python train.py --n_layer=14 --d_model=192 --n_head=4 --n_kv_head=4 --head_dim=32 --d_mlp=640 --vocab_size=759 --activation="gelu" --norm="rmsnorm" --norm_place="pre" --norm_eps=1e-05 --positions="learned" --qk_norm=true --attn_scale=0.369 --bias="none" --tie_embeddings=true --parallel_block=false --extras=["local attention windows", "gated attention", "attention sinks", "short convolutions", "capped logits"] --init="uniform" --init_std_qkv=0.0376 --init_std_o=0.0 --init_std_up=0.0376 --init_std_down=0.0 --optimizer="adamw" --lr=0.00233 --lr_mult_up=1.1 --beta1=0.9 --beta2=0.99 --lr_head=0.0197 --warmup_steps=262 --schedule="cos" --final_lr_fraction=0.1 --batch_tokens=65536 --seq_len=2048 --doc_mask=true --train_tokens=305100000 --steps=4656 --dataset="wikipedia_en"
Each number is 128 + 32 x the weight over its row's rms, rounded and kept within 0 to 255. Layers, rows and columns count from 0. Numbers have three digits each. The size before them is the row's rms in percent of the matrix's.

# k: layer 4 attention key, 128x192, rms 0.0679, rows 125-127, columns 0-63
# q: layer 4 attention query, 128x192, rms 0.0686, rows 126-127, columns 0-63
# v: layer 4 attention value, 128x192, rms 0.0644, rows 96-127, columns 0-63
# o: layer 4 attention output (transposed), 128x192, rms 0.0628, rows 96-127, columns 0-63
# up: layer 4 MLP up, 640x192, rms 0.0758, rows 0-65, columns 0-63
# down: layer 4 MLP down (transposed), 640x192, rms 0.0612, rows 0-64, columns 0-63
k125 098:112116164127071120103130064177142124165115182103083172081169103190099127126154128077105147126123092127150092166100042151177137154148040074087151141174097124125146152131155111140059071136198128
q126 092:181074175137107169174152143032106149170133111164167132099126124087141045169120119151080092109122146221143101196098144124145151123109164107118110159150131102150106044145128143134133145140108120
k126 112:115095169146156153129122106088161108152088141161107153114111101136126121182149179153109126128153126212136047125101128118152114188162125121097188181158120176116098093161123171128078111107138164
q127 104:114141054084100133097121178113106111129151145147127119153149149212162138142160212140130166142133091072063153074136104108107153143084201121157182174065141177125107213090096155182126142076092124
k127 118:127119076116133141133146191143168151115147123159117130152071138111145133122096126140161116094144089068119230096122158084167139090068187162127122130141167171118093105114115137180134158164095111
v96 106:103120086175146113098125112105130110099180091116100178107128125156110149098143126145111189112063153166133127147145150105169146188181140103142155110100123147164144065145149210221124149093093132
o96 105:185132140146083105145164060115159070086104197105158181052123145098148154131128136115143113079161120106099097117091110134118124035158106198098153118140089142082133171168174112085108080076172110
v97 099:024164140122171134110096130143167141107170104140152112096121112112074097137164114122103051136176159111105121174107138084210118119145120071120097173111127139109131174118167125087165154074094184
o97 100:164156111152108102097146149117125115194167183137112154135171115115077174158132119139112110151131152150161068186124067119104087147156106131075082096143053095074064110151158140197077117137115143
v98 094:140112118106119116179097200096113154081189126188161123101142134021151053083162111144112088128069103130093085188169150114134183073151142118137098090093151055166124109118085091091124100167156114
o98 100:133123106177089127184079159147128121078125087163130127118081187150136109135137092161142149144082163096110176117090117155099131099134139168108181124124122135154165089147159161148154219128053125
v99 104:113083203094069095147090185061153151123113113147135084088131128090108119155124185076072141173132135136143145093114110115178114156099120139166058115086133156118137137065091164103116167175158121
o99 100:183195141103135149109144129088117152154189079133162116163165099116203171110139139125106113136140172128149125080133162111132081090120119110150116167157067176164109184141152102086093090132171103
v100 097:152095095146170116110162096113132118143106109118089195156128175173173115123173064085087194138125117165158117139164144142106143137185138133108076154144123086143147083115098128108108101104165106
o100 097:149087149149125064124184127183132132091121134089181089097086159098137170138169155123130135086124155078132152125055122120157122090141109139115140124120181216144109141137092142136132148104118093
v101 099:094142107086071100155092093118130156149112094193084114127151113086124103158129147160160179193132126158140142118162180159090140084096087074091152123127188124145102147123199108073128145197161174
o101 091:127122156151099085171085067085078131140086161101150101125123132106159131089117164060077146125152132116106040163033089202180130114092077115077134130087155132098157119096144119130144028089150118
v102 099:166129070127148097143147114208160162104123133119131134161087117136140061089121118124153105148113218138090134084096146174031161147148120162147111166104130129123151114171135156184117063094153090
o102 098:065125138118094120142135106154139097085093169108154110098091122135119139116135126118082174045143085109123114151087069145188132118154115148102145113126171143137175088061134076102150156123105182
v103 091:088087181150113112127134139171154167112087108157160206133121137142090145152116155145132159121143135140135136109144090105199161083138111082158074119086128118157112139167132131065192125159137117
o103 094:045095121108146108167124065169142125179064073141137055139078112142104151118111149130079187113152113100176139126134166119135094186127143143109091149139138124136126174149132105088163122140103202
v104 093:094105159096168165141107108129146161126169132130125072134109167103167178120050103147116128133081126146116102127148115151107148116140079126168124119162115142180135094101157108178109060134118149
o104 093:194119165115115115119121173178187138099109096122093126085113101081132104134124171174165164103119096101152159130096121133112164094136134149082171074152171104149114164201181128119101194116157148
v105 104:091128127143087099129109159099153136122211155153169072153116150104156133148139122120095104087124123135142121156143137075141098151113105150132113133074119109148124141150128123181113133117038148
o105 109:126136146095171127173185104142130134118123078148069140114140128173149090160100108177148130071146174153043182134170132167117169101191195151103163131176076062133116095106123152140150161082098116
v106 091:095091172162185156149144146099126085094105140186147114131167097106127151130106175075069105122086245124156134111110202083115154157120110145163159157125090134141121132131084174112162149133102135
o106 088:127156097140142104129132133115066105138158171098088151135087106094149144107114085132114109122140093156131178138062204142142179152115135150093051150179143146120140155131143165132162117177089090
v107 107:144098125140148113084124066117103107138117181094059116159129106163119124186098123174132174181079129109147111072127165153136085138152162127077140131092119184067101135127144184135114087088079067
o107 104:170124144188131137135175143133134120104158189125117152151098083094155146164139079104171109083093135088086139156062134178155114082114117058127119104105170158130107155106142101111121128170164099
v108 116:109134113106114097104100173143154080149157140084153198146137111079069039121152160021130124116104082157176108129097114132099146183140145105077125130110129118076155076119191148168111151095137103
o108 111:091140101141109079153108089126113112092080103092106072080011131158169114128139080128125164097139122086127107111152149203158130147098099147084124103165110091171153102150111131130167113142128159
v109 094:146105082150109157153082109148115132118075162163165164175150107112175073098096176142114149107113153067106131173213145191127155078142099143070150139153111126146131179135120197183132139193104122
o109 098:125094109107148099071102120156146098163056142096160116127121204070165127049153086108116148107138153121051106171015111158140146104095121197125119146092132131108089157093151148105130117132103100
v110 097:134130113140109143054126126140139168092116079103109151108095098147115071131152195059126072076091167133121174080058153103180182179150114200100154146125117188136109201156170072124119161123132150
o110 092:133156118062127143122135064123100109113148121096119138110128098154126074117151086151167154123166127125161097096169164130201090103165108120067139092132124139161173109124153126038173137165179128
v111 087:072146144085135079174109135114163168143087130150196138099089127110120108120175134112097077122126158130134154153150119142085131117095092133084083187150208146135080149119121111128134117175126159
o111 091:131153084143152146109087110135079134141147073162104131154142144123097136114116109152124093111136098071170143166156099149085164128104140108089093117130019109136145067153115187151127172176124185
v112 101:109124144157087164125121159176127116195120138190130144129151101140144205117114141161133071101094127057075094061131224124088194116149203088176133105112117180162121208126055097149164067067126165
o112 104:103112156134136140162088115174150079116092097141059133091106157118187092118129120112116129113078139173162071129141097147178156097076209150137102105125125086144134144129165105149166129112116129
v113 126:138098150160144098091138090150105118182129141144048174136134096167128148178125067173193197117158100118151114133102138152147096165152155100142150107131134089100144106124096187122127098137079148
o113 123:168116164166100167158163126099143073126113171098138119106112092133142121150137129056123087114132136118088120120101076184205114069153067072144123145112149156097147155082160087147130074136199097
v114 091:116091120085100129079141162197156161072125086161117164098048127152114111101134134145071087149184144168125134095135117162139162132128080181156088158179146175183143138135146097153193069152194104
o114 095:145149132111093139156132080136100162131110113129145142117038137121125105107120147119121153120118095093168112158127134180121121131122110183036126115147142141128125103195096101112167162144104165
v115 093:142103163123138134123105128145151124134221131138119135165156107115110210164105161162106212138141125068091148081175202106123127082129116096117126122097114124121108186147117137130173047112081094
o115 095:149139097195128154146089102115166124109096207141106083189136192054140086092082071108114159112060111129106154156072089166141162151144132114148114096138154134086114064145165152183117075108133109
v116 099:092079161145149102172176077113110122170135139101091129167145100188124097155128069137116126157195103123145149177210179131081118179130103127146107125161156145127091124111126222098091134193139138
o116 099:159111161175079154115147172104129115148163153097155129149152124141130160158160093119139074121120140191107141080044043178141096070130076150164085117111135154128097164122125120139127035168175110
v117 086:146180076181038163111116148050134141185172088183089148103142081134098190175116112138134121144051143093168157102064165119101146134149170112098107150065132104111135152165136129128115130124150218
o117 092:135195122112084114159132085061106121143124137105143161082147116129151153101144124076111160113099146140071106132165171124177152093101155143204166186100152063109189147111186123110168108092140144
v118 094:089130117105168143119091176097146122156109075116137134130088137053100096120108173144154094041153105088162127160150155103132145100118146128140171138106161124095138082136134135137127141111104122
o118 100:120117088088082145156109121115154130131074144149086099089108137167115081152146197163137116125138104095132064119150106172159089118098169130109148129191053153127143102170139059110149074096128085
v119 098:116125153120083150129045143133114177121130121143137049140087106123169125143142173130107150193070112122116164158142140151109129093081057141106169182114104126075096139117168108113086131150152194
o119 098:127145092083134150152112154108105105135098091124089140165158095171163106169069157140137128065123076146070168088144125087161145150137133083095145079120113107134131103142072137116143162121090166
v120 105:188093112119155123108119180115139093171093135149073209118186133065096102160159151060131118133189104182122121107111131125095137156072168122086108128144136093081115132101113211084160132135175085
o120 101:119150161119127124138112135158051114092146152171112101185160103122124147082159081127113101174123121085143122144126102101125150179120110045168181099120163099171142130150099189083104092136124149
v121 090:165131120145113095101159131141128138141120157091092162110117080158156132099177113160236164142145163089158117119152139103147097200121146131128130115095173085125148171120200053165094134118110131
o121 098:152136166157189167089166156126129100161150169106172112105194086096127155150119117107177103115157115120073132129086113104139096107137102042215118117114139098152135148059119123123077098097140132
v122 100:153118135182084192206103135192147118129148102198085142166098114199099127159146137100092133169128140098136125141146112112144153129135159101103137090174130103137075139127161045147123139168105158
o122 099:124116154122162101108180143085125107091137190120142149118142139153132116148108102158116125145148147115089136154196150057168127169152088107181075105133148136093136142128092093138131123121120109
v123 095:224167113132164089118189110186088118159114155075067101122208173117131162086115123086183192103134125161194123115096166168099100126145126089168129122063131215112175091127128140133088112117134086
o123 101:135076162147132117103116178098175088101141144121156136113156101123138154143202164102165071141137128154172188107147097103150111096165114061159087167182176160144078175068129137160115087108160155
v124 097:051100130157088112170104167133123141143130160126155090103134122081155145108110153111087154161095141166153149091111123083134119076105096128179099135087127208167102186119142120122138097165103163
o124 103:113122092123129099110138106138142085145074104108148150162113192132163133120088151091168091058156147102128097129084133136094127148106155115056080138125122085133135156131155162091197189133150159
v125 092:182165099071163153078097107117132159108080150147188164092152133102098096172164099131136131149054150135161110112100133155076136099147178145121135144138171145120147190095074135148190187037129088
o125 100:136072110158166094054131183131110147092066111144177142143124130136116111080173096125106165119112160125160173162146132138128143062132089157083104144116086147144104117117142165129121142109176084
v126 126:105162068134176137171128058175136168148136137128115113128096121125112182162160090138225158082168149179176121140122119151125118147152149119178164148134138134139117114121124132086130136126082159
o126 120:144141160168128130120159094085134121207086165113137151068149115108135095105115174090067116127168101095149102146086080122106073093097108105099097106147151137078133107140161092188081133083162147
v127 103:132064114138135089054159125169125124158099128146125231105204109060101132158165099133205127077142152179144146078104113140128159142131153170126105098074089155173126115173111117110122086124137074
o127 098:067195134134106171122125145144091106095084144110152124071117192146148122139141098125107133144100104033158228161145127206135117109146098084184124164166157156147144107075140095126147106156107177
up0 086:168175153136092151166153144103196098117099119057179089139164150136140102190089163174150148100195090158127101115124145146166110151136070110149165122150103093086121077160069125150184201144194062
down0 095:112083119138148100045109088175115151102104172113057169178084109159141110113182129157115160136169109138142151100085177122095178158126136098133115106115172123167151122100156129117138071161151143
up1 088:140133134125131128132082147124116174103168081138074127196199129115108173137131128131112102121154123138064166114111144080122118180178149110109137118116239123066133141176104162102116150212178172
down1 096:104145136125151172191139108114118133124150160170130128097090111144180068121082157139132173134113092146186106152131101104129171135186122142097189141103017079131133100038069124163114105150089128
up2 104:088079173106121101100122123104162113123124151210198151147114079138131145087107107137122159137127056105138126141191158104108094157107075180108107098177089155054074152153093193193102129208098171
down2 105:123163149085146159108104096164144050164124088137114081076123142107148151109124104125163112078158114142156120125134096098142130127058146104111195120090186126090127140060169119127095129108115124
up3 102:085121071163136098130146169163089125114097145098110209104169099133173133123144108122111165164097132137153136107105107098109068120124055140146094147153096100096117116096118137153125154250111146
down3 098:186179062104193105156118099083167081117151099119149122074161157126091141176119138107185114178138093119133104135105138139131130165172145112120146130137160156139168147123131115147075138096165131
up4 087:135134140121120080195076105058137113089191075128155133118135105121146165157118111162145106126162074174187102165141145161103072098138164096154133077099151100106149097161128063128079107173148161
down4 097:127156117105100170080078123140146096129117134150100183116113051144090142132116139116142115151115124148138096107138138104143101148185112151074155151140071123155086139055150178134143112147069120
up5 093:137107112131081057107152119139124176057142159163154086097123119108117146109077120198151129164095131183098136107072145110246146182145105151147089110085145035147118108145136152157105122076157114
down5 096:097198111141136134124140115132139141161108158122111125108176103143131128145124123161131178170136116100149145084191118156048195127141151136115131104111081117152128147068121107135066097182143159
up6 105:090120121125169111082095154111118120156165142086079099132228112130148161183168125125163159141092113149078154164143057164108142143140135130128142138172148060139124081141086063085085099144184165
down6 101:109132159176118166140117122124070159120149056140085153213120130165141173110130103146056164085109131162128162062119119138123145126106123122129144183133149191146127187115182127185154186183133170
up7 111:107187117120101152097152109143132128188191130185174095153146172142147141136172115121160178078196130095084160107154110136121081152125127082105172116111101139166059156138099144122096126128142145
down7 098:106101077089113112136131140145107140097103098139081125110125101105140183134135142169133165154138138105165141170095082106152138125115135191149122134134137121163166155113106155088125088079067124
up8 079:145121135130175106135149169063082123098152144089092163144140154102141172079120154056121152136191113115186114177060138097097141130118134119197055095115155094150143154159087118153152060115199113
down8 083:135124127122121144142117113130160140129094145170157126140135090164099131145116138142120137110145138101131096077226112136145110140168108124101182152202094158126098122114137122121135221131058107
up9 099:073138139113221105123102159212147169067118108184087118105134114127172169157134138118102106102135094140108145140075148054140127140107081097129139072106115124135084137221103158133105158108184158
down9 094:084119141075092171088121136110145109110106118144149118088100116157097117097193107139128111174075114072134144170173120157103113126142138155126151134133142109129107063000080112117098123115137113
up10 106:167132105073117177101072195183143203116116116071125161138124110103156117111109156186123174111095106109144139129050177078133127176119132166148121122094137124128111172152070066146096131104146054
down10 103:181109153203137087113142102150194140105078128131124126138138078103087113104157118163177154149097108106129161103142110125156152134137168137133100102234112131107088133139067188142098171096166085
up11 103:143229141098182171117153094085089107134121175133112119135086165120141068132185097122114105146170084137143163083090142135151105133091157134165045095064127160135132097096115154137114198088095098
down11 093:119104177140081126110094157135186131088135142148149086074129071101132148104071137088149119122141093098101091160174108108090105119117124143174172197125124138116133126146144122127169026130158091
up12 103:130156091147102152135142161151171129130124207113139147151122149164136110069175135175149177091153142123126132129125109118153101209130105146118160117155134150069129133107149125169125129179156130
down12 108:060097111061120126157109096079094184137149075180097105077154150142114158194187108172141141131159123065152176155073135115136168157090159139142148148092093076224138164146090131068187140157125178
up13 106:131120120135157133091085089148129119107131134177106103114091105208107183079190055110164119107105130066102167144136090117119120155087118090124216110119154119111140144102153183175133056124127145
down13 107:158132090122190126169093121139148043161136142125126130177156129107182100144182105154114088129092168162180143076161123137175119126147130130155140072096116154103120116188146142066100157178121132
up14 099:143124120139087156036095149117188115132117088099143127107208140117184140098125165139082149110168147155128163105129076105127135108084201138187176141121200146151151087082144154140094134112182131
down14 108:163097123099134072152134178124153092130159149113155096063116124114129148120144121171115070125112116177120095151123079134156157179194124106096132100139100136161116122205139109104095105096069138
up15 123:114137115107218154080073133154135150135098155173154128134142130142158183150109139168162186108127166137103180151148140107155106103126112098092151151109152111138127095136119130210123148160134115
down15 114:096155126136068153105129100119139149135094068137108096080099157055056070147074127167158130120083150103168097160068157111105097117161176110071129117106140089168204098133112100098104141092162150
up16 124:121092123145156157146146159126148121168131109126125117135103089184118135142097106151127140115121113146136160117139163093103152120118115166080199134098124201135102131127117113099151050175183095
down16 117:117141060080096056099064193117093162065083123129168152065106096113175141134104186106106168104095104127155160176190106101145167117082133121113135181144145061114115126163100141137159071107103129
up17 091:216114136110148118093152152163136146077129116084152135084146128141116139125127121083128099119146152099102146133120121117127104134149146122142128129217169088150130177000064145126128157142101176
down17 106:216158153156140141100125102139131166142099169150085115150129134086121161168096147065132107132125109120123142116113118105131135101133101157141121088075067143115174106255192114112118121107169067
up18 101:124080139105149134110125109171163164135134133073117079109131107097164116131116111107110107124155112120160149106120169123152104088072108090214139115124148121105151136152111090097140118112127100
down18 093:154137127061087177182113144149110133123152114149145151121135075088085212098175077127100124133134124085083121144105138146171133177127136162164118074156146074125102134154148185121165067114140135
up19 102:129175147081106101111186136106175121120103183102204114118103095097136205185107095133113140162087088127128107172077168109139135143131147128194093040166160186089129148170112137086158119160123138
down19 098:164188126106064076152099097184078135124166086122143114165145126132144104120163169137136137101122131095043212136173098119165171184115115133101178148149107120103143109102147105165059158177146122
up20 097:134129145097191046072122175156131131136062124154115163086206134095135148147111099107102124145145165105163142132074097155118070086106081162135133138161150143127129134119195159150113133092171103
down20 106:184157156099104128144140136131140121170125094162123109145151068111164081103189130201108111146139128142127101116179098156146135153138154132110156158116152110061154148164204094156138112056107078
up21 084:136043124167101082139137092078113129155079087152146190076143178121118093133081092146116110115181083137107117128110157144124116123164156118155107137109187140206098120135146125163096138123165120
down21 091:097175137041105130073132129145118143105138155118117071206137125103082156131132126103146158153107137133109065156103132090138165147145065150117118117094070134113121126163129102076152132176086135
up22 080:105155135122124070173115141090127130101121121197161126131131159068116118120100152097160072159102102119156133042115114131159093152162151089192117111116177145140128221200169184122071163143091184
down22 087:161101188112114114092149159110066158143164150080096138121125089135152076139150150146119194187098178133152134147152144096095143158174148110112148125121049130095143112039121101104166088150121102
up23 096:084179120044171155126159120119118164105117111148129006119123164101096111100096105092097146113170163145112124063141211072130181147138091134085172126122148182159101086145139139128090132101166121
down23 096:142184115147163103182150147083152170130148127099117116058120131084157150180098129103194093166152119106136067116159119069064214120133094111148124134152111103115071147142122069141147170109107137
up24 110:064124109099160106059140098154184127141095088139105101187137162148170118115149090151134126060178166113113169101133117124121157132104090143172081180130115076116145155137152119094137113090115139
down24 111:103104120111099175172132112125154124199080109145094129081139107167140149102165090171121124141124161184083093107112084143112081182114109056091053110201126127113099118138139116175118135140152127
up25 102:097106091206057123120082186124109118135072180140102135108170126115161080098113058112159086149148151095157128133143085110066128103131085116149108090204131090104157121100120175135094089107130107
down25 099:155175169158144149090149123109100071129130099116148145190136175139184182166117167176115139163127110152111088094147153088171124119148170148107147078080127152111127130215178144122126142073106152
up26 085:089082085155160120082124159172088118107140081150147092158106132112147140117171174102103134079124073113152121149026141101116150126183101089146111153122111098113120108161141145135117141211143107
down26 087:140104078146112086141124115114117109146091177132170158115134085147085136150147076145160115142110148162083073159215160134121115083094151084163133089123088079087104101066117116102140134113145084
up27 107:061158089152091176138081182146120136126075132126121136091136156105186083105132095143135089061135145066042163115120117130111143163147108148075139104195144141133158128125163102096184141132080112
down27 100:106148163113102100168136055132129104086141118130121045129127169124185105114110116158146170157144142141171109117151071111187115092187153076119134133100112154145097140145115147117137176160100121
up28 086:160114130098141074114123090100112128111186147109157166088131136140110093153178158044137140177118081177127147154172173084109124151127152135126066075118176099169115139086137108141127152106118125
down28 099:130135115132098135159129155137118056104133137144166113130193162170125130167077124111156155193146132125127130140147119128067091139113142117140102158136064157147097132198094170125052114079144118
up29 105:158086090107073140123109115132133164130132120165124161133152154075160131121099104135193146151120132099094166128123118098134162106058113148097151141172097125104156096158151162150175134138155120
down29 100:171080081127179138109165070126063067171176156129102127149151079099123156155158202091151109126112159180094081146110136164130121134171138154099141084064130121129071190150141183100120183175119124
up30 111:141156144098143139167176137155230135153153138209129118134083152089082090103093177174153142132151112118136182145162112113110097205122161124061163145129132115111168092104159103083144084096130102
down30 107:124144136069164149134123167125110039135100118136122146149109165170155165128137186159138156147165123086115166157112116119197150114095116116122116137124087158084117082185215106119132131090187111
up31 100:129136108098138142128184205119134100188163126134100119089148126169090109149142180106091039105093120170148152068117133119133094170111092096147140116163150147142184178154175043121167132141178129
down31 092:124125149077118128082134139191080151183150146178152165123109151126161122189090171152179124110109108128173055052098070144172150148149089119135174198143036167174061137102101106155102095095111176
up32 108:088172116043126135092214176131116160154134085098091126126119125121184077163136077134089114109185121103138135098135074095096082111125098179151130132122165107168154145129150114142145129119115103
down32 113:080113128150097149115061126146139095123187165125075199137173173156108133087151110177089143137158139141133177144186115096149128156130164075169123122131168076146118129144168122081141104104060137
up33 107:155185114116153104081108140149209101155082173119133118099154206168155144187109135134149216147154109105151126118128104116084148119060148158145125108118121120108048132145159084105129078145123050
down33 102:124155138073146100144119134160064055112095113141164147104154158147186062128158131113157096097120127128148100147025071128166106158160125136127155151126122203104099127127128120074139169100137072
up34 107:135181153133224137133144129144103172071127144194123106140114134103153179181122095165101111145130058097099103187177149086193140095101107120131081112112139104156101094163135123130084107146156123
down34 106:102141147091120124153200136176140070141055173136157123065115141117119068102135170098172079110142121139124041150102111139114119125097144132108156150123123114092167118057149137144136139125111115
up35 090:091144131116158103128149164127175119158127058115140099183157103101126134163106101169143166112099128178053125107143125107118154127120081126140123098124036113155158141146124156169152124131101135
down35 097:162127145117070126160112176127097096131084174059086155128126131112104069152114141064118065097137070102153170137092100167084090110145142082175114132140224152062098062113179136166120114077129128
up36 108:112096082140144182088129099163160216148111124182113131201075155200124125155179107120148126128111088116114160133041106105115123139092160158136092114090122142096102148089138154207099126134155176
down36 100:134107157119197168088115157086122133167086179086191152123132153112079121123089091176125175153127105071081146129214130122058167107120095069111070091152088158138077110152112151126055124159210139
up37 098:102113143060121177073109149064132108129165162190154141114150128111114146109124112094160143103160140138141134120059094133150160138159126102152152119168121104119120106119131176128023086141163102
down37 100:132100138172168094146153088184101173115156105114170077091127113116160102085187070062158082145117152132111094165153116092054158110159159096098079101132189141144135100143092139095097166107084088
up38 109:091082152082113168106149148183118191160152129120223159079105058183147101161137102039121118101146145111148148124072088075120125129132131187168147115161117090111079116134077165144137146127109115
down38 110:103107099104070110126074103068110199172170116113120149153177113111148115118146108078098143185081127166078137079178213125125135127091134161172134098106192184190137128045068130126154112126075111
up39 110:112148117128163096126177189066120158103109163108126111116076098082184096093159079130041113077166110131179111130116128160118145144125080120126131123098109144153115109171158101113116170135115132
down39 103:115085139058032141133071100147133095163133114177165117111184148152148099124128084094119136182127114129142099120165197149132116089110138098160159226116199120179162105058092075132129113118138131
up40 100:110169151140134132110144108114150149126136152117173062111169160153046114197089116139145157163114130151117122114098145127188147103118141108150157119164097112075145187155201115155132106105121127
down40 093:139118125092121163169088086162100069124101115142117086127124070181071129206164134154128125133092099096181160125157136100122089143140117143121125167116108073162143105193131146183105105127137179
up41 102:169177182116096118137143109137110129090098110153123076102055132121109166175061145089154113107134110155160135094138138098147114137131114130157135104122140125140065080097197178142056109161120115
down41 098:169129159185152130189120160151156160155127133104070146141122115143092090113119094043128149134105087104092088113102178149117199097141154078124140159227077136170140105168108113184106136112098075
up42 111:129079032162158123136190072133093197096112135169138099112113166101169171169138136144093129179108121083145115127138146093079105197119092184110145148096163166141063082164137087160115157148153155
down42 106:116156132067095122121105081147171130121149120158049098118113147188185069152179110163136075157106211112093107111148129116088121135183184115123147129132164102082090136172110088074141144164097131
up43 111:183143148078129125134153225150174103131136202084136168141116180139186169136150190079125122168106084108107129128095138126121078157114164122097199104122147150089109129159120165120129103090103155
down43 117:133051112148140106114146133109134154151108078155105145136127139093154093050173097111131072152086139203163240063097097111165139117099166133142129096147115026126151120120160142107141107152126112
up44 096:168186123138127126092075151063156100182150094129119118127129123178097148138096122141114198204156156093121138149118093071178105132159089133161145110138176115062104130154119142162133162163188137
down44 094:134098062117213136152116118127071092162148156198145146110096029120194107120106103119131082179148122147088085169150139189119125144172140143089132111110097133135193121105187135194118103139128141
up45 084:167132109144121141178094166118134128111094164103147077097088175043120084157086158100107066135166113117082125150081135169140142135117142130142178132140182153168162125134071189114205116161114111
down45 094:171112175147113108106135148134138030173132111137120112120170124103087100150173167082078105079173066109091188112133164131122132133082106179108120143108153123082097134108156069132150157080127067
up46 098:112066147092137131119138150121133103181148134132120122138151146148116096154121159178110161079117173144142117076143099103147153167122178109107114101173098144165081109147152108127117160078135110
down46 100:069155115141151099128090111129073158131122113176115092132148146080098143129116080134156185164089144124124182196133183130096150162148076105171164097153191113098155106132108091149095126138136177
up47 118:171128055142091106127066139136109144157094166148153113145150143048151152120154129108106187171091138097067164165139131122107105124151116115105162141096091117101101142128098166151119079142141167
down47 112:168126134107113109071089114176142142068152097131133169172172121100142149101158138147111096148163124176161205162132117128209099155151143227101138147156142144125181149146153137060148158101170135
up48 114:132118122128105134097107092092118163131034138138105136140149181082158143189142100189107132090143064121088117157129163139161081121126072167166103113028133112078123089129173154085108097128138154
down48 115:138083110147149197148120158109129157108124112110108121131147163160176122074096103160136085135152129142171146126196079141154126135138157150110081159146193109141167179158133127141117154125096155
up49 096:085124097138106168136116116103111115208158173149099175154142077143119105125113112177115149138144109135139185116190083181136136124122130076120118121171144089108071167064083087171158059143113085
down49 096:129126098120101134106122093135141192184138089099088076124116170125146133119118150093083138190141160196083150081134129170150129154146139173112108134132055152194165106209090136062097177134114171
up50 088:108193120069139147170122153142122145133113127077124134114157098117131148167095152109113169158145192099175168192136106103192125126075117138142150171121142101167165108124121135151189084085152072
down50 096:090104123093094123191172207121130112098083130145090141153084133149154119163125159137055134150145118118113093140171147107090179121148150130103084145087186125192101110132168096108140177173108087
up51 092:138179148129233185103147138167134166025114159120121157120164108069116131111097110140088174157140180091137157101134146104152113147115145126201136093177064112155116170133121118111141153135156090
down51 097:122103109189076108156123075113167119167105157103179114141122067108133136104124106165107155100160142169118165138162144151104106150110091174124191129124150151065151094076166077194100121102084115
up52 099:077116138100134091145129126151144106140142062131096032136134186082170094113183169128156131144174133090125174100116092113164091194168118108127098075161177090091161123180108137120156166131112154
down52 100:125119132146122093152081141148066162137082140117181149112107171088108145084133121127127143105076133142165187197141145109122191160126108139047092114145122070106095093096087106088116066114075105
up53 104:121139101189072140079108121071133158078111100130123113107140166098169137114149129151107139109104149089134174164107100128104093172108045080104105122181074106189095094140083107123163173108111067
down53 093:151110127188052096131125133140126097168127172123118159127135143136125090077127131092159137115118205117173125081101132179077127129152100136162173139080206114106190120134152157079159131119117082
up54 091:176090110092054134089089139099129102178180127130108140138122136125098171143157093096162114085084070078196157143174138052105137173147151103149082119102152090076072154061137130143113126170178174
down54 097:198150151169223127087166143107120115090183160092089135120138157085131137109143140161137169161142113170048077120096152146198160139108072157174162136091079102164164095158137106180122109102113081
up55 109:123139143135133160090144089064084163194162096110082095169113156153113105138144117157103159163100106156119152097098105129132163149078180103104118140115132121109108079106111165198143148177219151
down55 112:178102134065141144163119139168165176123170189127171166029103137115122138151116170131171084131156147095145100112101129113131116141120088114167153140134145093138143119173138146120145138162081096
up56 100:085157081187136161149103156117172138125154122107152154121128173160155104121152094081114116101099163133133174145068119103158077129108178098112139128104138129113133089209091130108158174137161146
down56 094:114125135110124155137129110105110147167114084182112103138118131173141127091131131144103163089141132141146070098152111090110172099127135143114144154122085133201204154062125087175127104172094137
up57 106:154115134127170096054126204107138165163109085076093090126175102151176152201178121189090151038139127096086136153164134096155166160121096144139081075123161130183130096143163195127133125131129111
down57 105:118139147119131142105146074138120179093109157156178156096127118118152066091183139144117175182138152129119113138122065167155109100124140068121104233161093113117110162095118089132132125118092109
up58 098:112163104175095129080142159129092125088132209116129159115149149095176133151153127134167095126182171148157122138135128172121084150132098111158115085067120131144173102098139135097093148132154166
down58 095:136091108139128104199144114150093144213129088082149086125119148147155187140051102137124130073142119114116176199141178138119155160130103173104205164165113120126178076147117107136107172150098175
up59 093:151127121112182149087135077069149209167128130122140176119083162132114096180100114129129147215071116180144144118129113141132113142138197139147127118096094187112133148169143151172089112109113128
down59 096:120162137058097101182125142157129141112113100134165068117114045118169116176113161135124101154130135191115079117168098138149140097156196094177091078090149094158125165080087147085123143133164104
up60 106:167139141189126120105135119101144139094144144105190146155081145172088128150127110088098170118121133172174124086153157149101034125123128147154132082126072183135084145128149143125154114185137101
down60 101:210109112148119111084186091110141091124129185132152121068154163097113124174135181085153092114112142144168095132108113120151178107138135151116146114168124093077087156144094105143148139161109133
up61 104:172184148109160165107179126114138129092133120140094146098144155138136069161097182169139117190189091103133142096157111150133162190158188120117158100156128054131126123124139129137078123163137176
down61 102:123105136141139170139107111177159182146162138060106062129140085134176155086087084115074154128180100129140061129125104080130122150120090095127154123163104131145148173136098115174158147082102100
up62 099:126088138110172148061178141151142158167107179070071081121119101139140150120102104175104171101157154136119141127135086111124055092115121160156128116137138161149144176115143121138155186162172166
down62 090:110124121105108172175146114104167129147175097149124167082118112117118158125088138191099151065110150118106142106122104110118128115114174134080119140116177089155134131172107111129155116106103087
up63 115:104158125172102120123145173130186160094144177077111101145179163135144099149106090119161148127120117150072105109141105122157125115148084140091139055112119090082130081095144141165115144110130199
down63 111:222133147099068104153131156068134155099075161081165108100127122134111095089092116132114110100166089159111166133132115122129115135142125125128159107080182159089093138157175067128140187172117034
up64 103:128175145151086164151111140130072121135175117121128164130105119156145169156176158121139132123091120072095125115116133100138127172115150056168176107079146090122101126205144134096116164098139178
down64 098:135103137131124142119169072110144146164144153130106151091114118114146131106114088123132122128131124148136199123166131207165145110115125131101118203153161181164103126010159120128142081139049150
up65 105:090077166066179153115193162128137092139086113119157169159194212172098153105162128165150090161120135124192127111127121126093088143134104102146152108119187155123097166143174137139097133110119092